Weights of a small GPT-style language model, trained from scratch on English Wikipedia: normalized queries and keys.
Each number is 128 + 24 x the weight over its row's rms, rounded and kept within 0 to 255. Layers, rows and columns count from 0. Numbers have three digits each. The size before them is the row's rms in percent of the matrix's.

# down: layer 9 MLP down (transposed), 1152x384, rms 0.148, rows 558-604, columns 192-255
# up: layer 9 MLP up, 1152x384, rms 0.225, rows 559-604, columns 192-255
down558 094:139082103119086130165130105099158130163134157088169126149126168123134092139164153128105112159076090157109079155125120157107163131115093163174104121126155133117124124109158161146130116137127123
up559 098:114142140116132124128121079114131103107121128118138081148127119114114140112151110109130102128137176097163146161156096127140127127130114114104105163121159130126108154111086165138114115132117154
down559 099:145145115118120114163146041114093119141123137117101098120126121094132116149132115140157114091107098142141144136108138112131130095140157102094118131088140136109112123134136113084125125092138151
up560 100:141135109146160158157101129121126174138129150132172120093180115097103114105118141162167110097103123117143158120147115161137158129115140093163122148086122151160084163148138161148127131106133135
down560 094:165155129172156105143157116113130134143207115131120136139096164151143098126140134101140116104160184183101122114151117082097109117092133118134118141102096111121129127121119133080087144120105138
up561 102:170158128117160123171089162098085128142106114146165139139083117123102097127144114094130137135167151124121115097112148118103145103118110138117119138134109132158108140091151117119137115138077099
down561 097:149157130103185105134095110121113077151120159120091122126066146137140139110100146129110119106082153108128154081122127153130130140103116145124158144081130103162158158146140109168089105150144107
up562 097:109129108128120131096169133103140159122129134135122107084154146133133140119162111137143124102138094143155155099122138127089149141151131139129116159118102150162117106166151081146143091082145154
down562 096:120097153116153184146139088110177100117115123121118178143147114102181136139158102118110101132106149113118124139071164108147157149104133117117091155142113094174145145138111159134098140078093123
up563 098:120117130127110135145085160152133133122101097133089121088136150103122147127071141112122103109152176123118143126152127169109132160175159130136092150112108130142163130134135129144126120097108102
down563 090:135091123097141144136103127112086142113120126140103143157106110174096146124140134128061162118118157138153128182170150107157096131128108108101110104132130109113167123147168130146164185142139133
up564 093:099117116155121091117126117131131120111115170132139101103117090138123167164107161144064155123145117098144130157111120147160146127131127127175155132095117151158156103107156141162143115120200127
down564 095:160139099141122113091146110130132087130155156163123101159110109152139102140124112124097117137149123127130106118108176096140119137153105121126073073119121137177143094153115051105123160084143138
up565 102:104147104131118096117159121112091141094113123136116113147177123101156138103069140168152126130122135159108186112146109169128135105132119108093155144127132141116132145086171160174123163096126130
down565 102:143131173096083107142177119100120123133120171176130120128102148128143124134132134124113119117114105085122134127091123136140158066121154123114137146158155151141136090108102116103113127110140123
up566 102:144134098152140180108128124133163120139171113093152098147115119154116085129142150137191094123131145109137157141202130149122114118162146112121136109166091105118098124143092131115133143128115100
down566 101:096115145142109136104121138120126138146117172071148148194126105147182135137166102202124144107125159109146168132130143105106127084154107108097173154129102126111106119142110124136094100125080118
up567 102:096166129147163154128153088147088126112162108093149163124156135160143118158110137134094147131113127143110145136132099176109119083126121159113124157135126090169137109128113150136121124140163147
down567 098:119111128144154136114103122159110120168140122091127174146129148150101129090121108100118138128104141113131138113135120116104123130111077121126107164123104118194156124113154141111177117141139127
up568 100:165095144177162122130136115122078121156160137114063151137152135127102109128119132112122141142090169114131147113108125146123114093119133081139098115139104140111168097155115092132131132121120127
down568 100:165099139123108125105100145137126134167079129110088128150147113144131136094113170120149106170115109124175125093117111120100120121088186096149114136140092172108135128146142147118153102157158117
up569 100:097123165153148132103146098147100139138149143100151104115130099199140102123118139099160104123135161145159123114142142123123100145185129098127148177142074151159159136163161121162134136099144162
down569 097:061162145085151123182140116123095113116079152127119121126096117124111165144132127145092153147135077129124144147135118128118079166109108154150114068138144107111118183151135141165079141126120103
up570 090:106137127143130126103148127114125108173133147150123137170100120142130125110150153088123114111135201090157161160116119145104116114156139074137135114142087096125102160094137103127096101109122164
down570 079:125134123099167126094128115151083163169093134128157137083166139117109163159115143113148120125120120117120154128137091152119146138075119133140141121161091123125093120135126167126174137160096104
up571 101:150169109151134145110145152102141124081130148102083130128118149105140138159086123142137128141137120100135126168142145112162141131173112150153108132135139152124180120118130140119127111165172129
down571 095:054159122128149142132142148152142112109081126138124118098110136131157139137108112093121104121108177128125140122103117151142103100122112149104136137128128082148173145119115122135131172154137108
up572 091:123165124138050138138125129083127126098158126129164099131172126118158146129133149126156152164143119135094138114113117129098088129129136141106112145112129134125036163116119141119125130139120108
down572 084:129176107156064124113121155164090132148137093142156111082102120136089159133132106146119118146127142122125113159148105177126143113133099089104131108138150127102127108132094138125134152121167160
up573 101:137117132117124125135090079136108136117126154184124163171123149110117174092129157109133144105132111142162172082142074149137148124159118066133123183129126116094136172107137124127152115117123116
down573 100:117123131095146159114114116141098126082145124143132106134122144110125103180115171116124110085102093129141112097148155166109120130139134133160124173062076126119124117140114115117159143176124101
up574 094:165100183112134101145124132141076132138122109100097094110138099132124164120109124126106131130108119117132083125136130124122137111149140115127168148119117165175111162098105137132161079144102141
down574 096:127104164114132144103109121129162137140117120107145110135099139108109134141167146161118116139178129103121120144156126098169132084129171118131113117101139121119114147151096097112146128125063122
up575 099:121134122137147104130100092144101115122091174131114134136100135150145145115104178116123086098102122102136089083136156118118142101153138137081134150121131150151168167137129126132115158101141135
down575 094:122109141088101128118122144144139159147134125104128137148092143136099138097069124158116136096170102102126151120103072137168148121085150120136139087143163100117171157163110133131126119144100127
up576 098:126132093089147127086150134173127134114123124120107090113084114160128155126154087105135089131142143123126137082120120164099134167119136140132148111137094134110140106139109143115073112137104132
down576 098:107105140113141093163129123147163128187098125138171107184171122107128123131113108080149103090124126116126133117189142158080153176147135169130120138150167144103135117130147150083148084111108133
up577 087:178143113096162150097148144092136139118136105142131141152145102081166116128111108117167088108117101137158100155179140148115139094118127111115108129152084097129129139158137102133165131118121100
down577 084:103180112131176115126134116148113131114130144132111154152116130118104159134160128133124138159142122144102104127137151124146157120112082162166132110126141151127131134101144085132113129119121142
up578 099:126111131119149107125089153076131114123118144131095114160131146127163137159149124137088138146120163175112114123114152131135170163118115102138093141095119156116167088103141106094152057118108141
down578 098:110071094083096170170165177186117115113142118128100154117117095108140123108115144119128098119139172195165135123117119149112145123179154115128114125134116137112132120136136134074114150133130099
up579 095:099123100131148123135144146102134082130102156136115151137113132130102115124118173153121145090129114137127111109096139149113129136085113076127151106179122152127141175140114134132152121145104122
down579 094:101109103120074112129113124108132125128120119104134148189134140095140100124084117114125118159142160159127134109137107119157106131112112156091132103156161094129076161099131138160146116126138077
up580 104:096099140133139161135137125107133162099079142127136151197077101136087167096181131127145112113159160111143150090148091142105134067164143121186114091152135104153152153106104111125131175099151155
down580 111:121152118163120137079156147144109087158126193112099163153153128123137103136123127132123097102128145164149135148163118150082121169114075130174131174162137141170138124112161168160160111154153114
up581 098:145121083142129124106182101187089150108145152122162139123157101166126125131140123134152114131097090076080107106069114125137134110082118163120125143147151143120134097096135099123160121149106118
down581 098:103112160141094135139182119164107079119123153075157137131096153120141140102138117143146128184127110143126086157121078143164128151139111117145117113142173180099170158133128083134134172098155150
up582 095:110122161111142131132060104111116147118095100121125133112111102094143084077111142120104144131104146103124169130078114107165123137103121154154177115159140156128112146097141129173124156072153145
down582 094:140141129146145086122134138123109137138156089123152096128105115141112142085124164147151114176158128101119134156092102165168160102091166092147180092110123155110171128126113101116097110115160174
up583 096:122154088139149112101109116167121122112169131107150134139093137107126142161156128133104132124110125082137115116135096114158139085112091131123126105134080160132140081164075110095114097156130127
down583 092:132095103158173102139105129106125141134115107077152137120153151130084150134147141141085130093116112144135179105160127111167094132128117137137151116133185139080136118157170108079087100113139111
up584 101:144152083138131101092155164175147121134122134144138118120119116159158124145103103150152103122140106133145095170117197131162118140147100092116141089151091128114094114096135143153146136142136093
down584 099:143130106177159126130129085102117154118096082117125117120179176142139154089142131147113161118170124115150101093154132137108125111113114113151090119146168106119133079144153160150099124110155147
up585 103:124125121147152112140071114127118124137118138126117105141109131111121165137106097109164146161171143131131109114156095135141137095099127146114150139113119164169141144100160174123096130123145131
down585 109:154123142132164120138148161105149158080096125173148125139108111142118140137078175112157151143106121153120109176152165121152149104122126090083128145073162194112116125101074144124131122171151149
up586 099:132128148132170144128113163153102131145155130084173140101129088111158097112111154089158116093172142143096098117113160125106151126126111158108139148155140137144116100108083151109137082165135111
down586 096:104133109163150109099141095106128166142143128137153099179106115094140136114137100101125077064129113133184186089139161151142114079128097120176118170068135119124097158140091102095171062134141129
up587 097:147152101130134138103164111173136121111144149138113118140120154109106120130101175099145130129140118118107118098150076126145151149136133083100148123126097143145119163094142151122138117140114140
down587 091:164138128125218118106162089164151146106124107133168132142126128084116140118146163124140154115144148123164145110078114144169088103085120074124126112124151132100111104121110134083091143117133100
up588 099:097171077118163134119115109119135120088100077107171062183133112117164138113136134158091105116126120116102149133130116122093156129109116144128144132117137154142144131112152141125141115165101128
down588 106:117150087114099150081107139108108145143098109113134142157121150117120154131125161138146127127152105110085113133106157133168107141118118155155136137139157131129184095127135124107136117156127141
up589 090:098134142132094113096175180110113077094088091113112116115120136115171111106132109115144116163078097125132074111129097157134135158110112116172192162110091114127079092097121067200118144145124098
down589 082:151102177104100155154106116137130178135134130174130112143164118156111121155137124070126123096170167150129163160147106151135125133140148116124098137142144155134182130164092150092170110135137123
up590 108:128164135119149147100131131136107132144118063095108129080114146166096142154103086138129092131152132109180118136142158115114121102151096157176094171078105112109149167178083107119094113167120140
down590 128:191146093137135118137132105150106111096121099125173122142098120172125126104098141172104119122156150130161151146129183138123123078142106159169156174136111094113135140134139082138165121169151140
up591 095:134121133144060206125142138180115137135091104136133093181104171129142089142108141113131090153135129104164101196134115122131130091094110085126155129144151158109132147109134132096185134099132121
down591 094:124120127129028092130140110139128141096130118127149142090163112110127141091115108139160130155110163083136142118111133090121139151133152160119142146106109070084160159137148136141106121137095150
up592 092:136134143131109149114145114118143169130116126148097132156115116104088103129165150124144100132138092096161123142138118124125183075090122139159166148139120120130114116063145121176145128152105134
down592 084:128174091137211119109102145157132135134098111141154135134129165176134130147130163092154097118108134140141121142141140104150219119105144120137140072102112150095139112111169094141099120153111132
up593 104:116151154094125115144138093138118138105093088167100086121133141150099130126191204148116119156136112121157146116123116095161165145126120124120078146127144135187117106123116118088092125106086191
down593 104:094114136140094119131147163083092137137115125124129105136172130089116080127107104125136129111115120121148135114140122162125108143135154151160114091188184073116180107151111143145114174143118151
up594 103:145135141179130111132106139165159122097125072140125129078100101106110124140148122164136124134128121150151150104101126075131121151178160181115124130141136124112118125144126111130113149034110111
down594 097:121082149108158144134116124132124134133092124152139151173097150138151142132111151156136112104115130125114104124107125108157143050081148143127156075125165156132123121139117196129158141096158135
up595 105:145181159151181114141125095127129112091108155151141164168131103083144162134152127146089157131190166092103096142134142145130173145111086144115134136108146139145106190103127100115151150112095174
down595 108:147148120114099141169162078154116182122172159120163108080115164081113119109160162130168185127141137073117123077091143120110112111113146121192095121179108136138120099118072139138142097137143151
up596 099:143106139109183081133113100159139120174128089151144154133102139141130130152124127153130154100117083141115140182142133161165122124148169091123161127119112127158129151182122136121101134130140124
down596 102:163118135108100105153106100135143093141121145125104166103123110150116108106112126163139125118114133097109122125087118158148115119137153115141169112154132125126141131148114105118120106172131147
up597 099:133099146121039112091108118124140113140116110136127128116123135123160170142112131113142129105131126151157133131054112108139141130091071115093102135160121124138111122162110150151163088121151139
down597 093:155116095139014105101126114084141171109163151117143119119121130190110144192138108137145151134148100151078101092153124146118090118138130091121139166129170166138156134128156127093104164127139119
up598 097:150112119123137117141134088149089147163102145136072124117133149111161140130075122095104142144116174109093132119197156122149130148204137156100136130139073132168162140118145114164156138129101140
down598 095:136169150119174109128149114155146125107091165112111105133130096151156166108107131131090115184097133133127173135111115113123142140104148120142144114140101117103096148130125124122173163134158161
up599 101:130144137131107123121106133131100125128120100119093189143143140042127102156101132120133174146149095096134114119121126182147150092135137127160152123108153149144127087102116077147162120143106137
down599 097:110133133121075160188130108110118119132129105117149132106181126110138134126110110131162113144079113114129129157110108122150142150112100092101143150151069126126119143162158105138076147133141109
up600 101:106145156125125104184084162132123112125141104148152169086135176146116149119132164098109155132142144158095128139101092154124145117104173104160122110116100138139184175138149137117103123074122135
down600 103:168120102114121105146168115078138139080171110113160151150142111162104147134157132089088154161160127136142120154096120111106117129097139147127146112075141113112166039106073143166132140149126122
up601 100:140152142081169107145120144113124111124138085112092110120100152088148133139132138149143119152098110121127112115135146122182112148136103104152103115103146096143110108139168174156105159122109117
down601 097:144151127157166134128099155117105128127115123107099144119139140102118166138131132110117083156121143146102183100140083098158132161170166127106129098122161178112105122096168139121126128157103170
up602 100:149160108117146131145135107048101135122119081149128149152112167104085131175117187157136133203092116132137095177121162118122125133109125149144155125093099134124138137120149128116103148141133139
down602 102:122112140130137125118160118128125123152143114102125182105174106112117125155122123128155126141111137132146143130155117108152149131126139130104122121125120108108125126126112134076151159093121140
up603 103:108130113165125133146119114133086135140119109163116131136133061110107104118123135131119121145134134093114156157164078119158138144111109161160128130131153182117088145147095129099096102146110118
down603 104:115118176125108136144102146123132135117073091159151083104113120169158095102124205157083130191164168088098149169125140113089130091101154133183157098135114137078132135114120103121146093131108126
up604 096:125106148162140120109122134150108134151097211107144131105099150107130127081152099117191154152068150133138149135143183129118110126137124132147125158144145111126140096170109177164130124141093112
down604 086:158122145142164096129110148128058156115115121152138152167124166103123130119158157112172088091149092152110112122091137137122134122138112099142120133112177104138095159152128102116075132152129160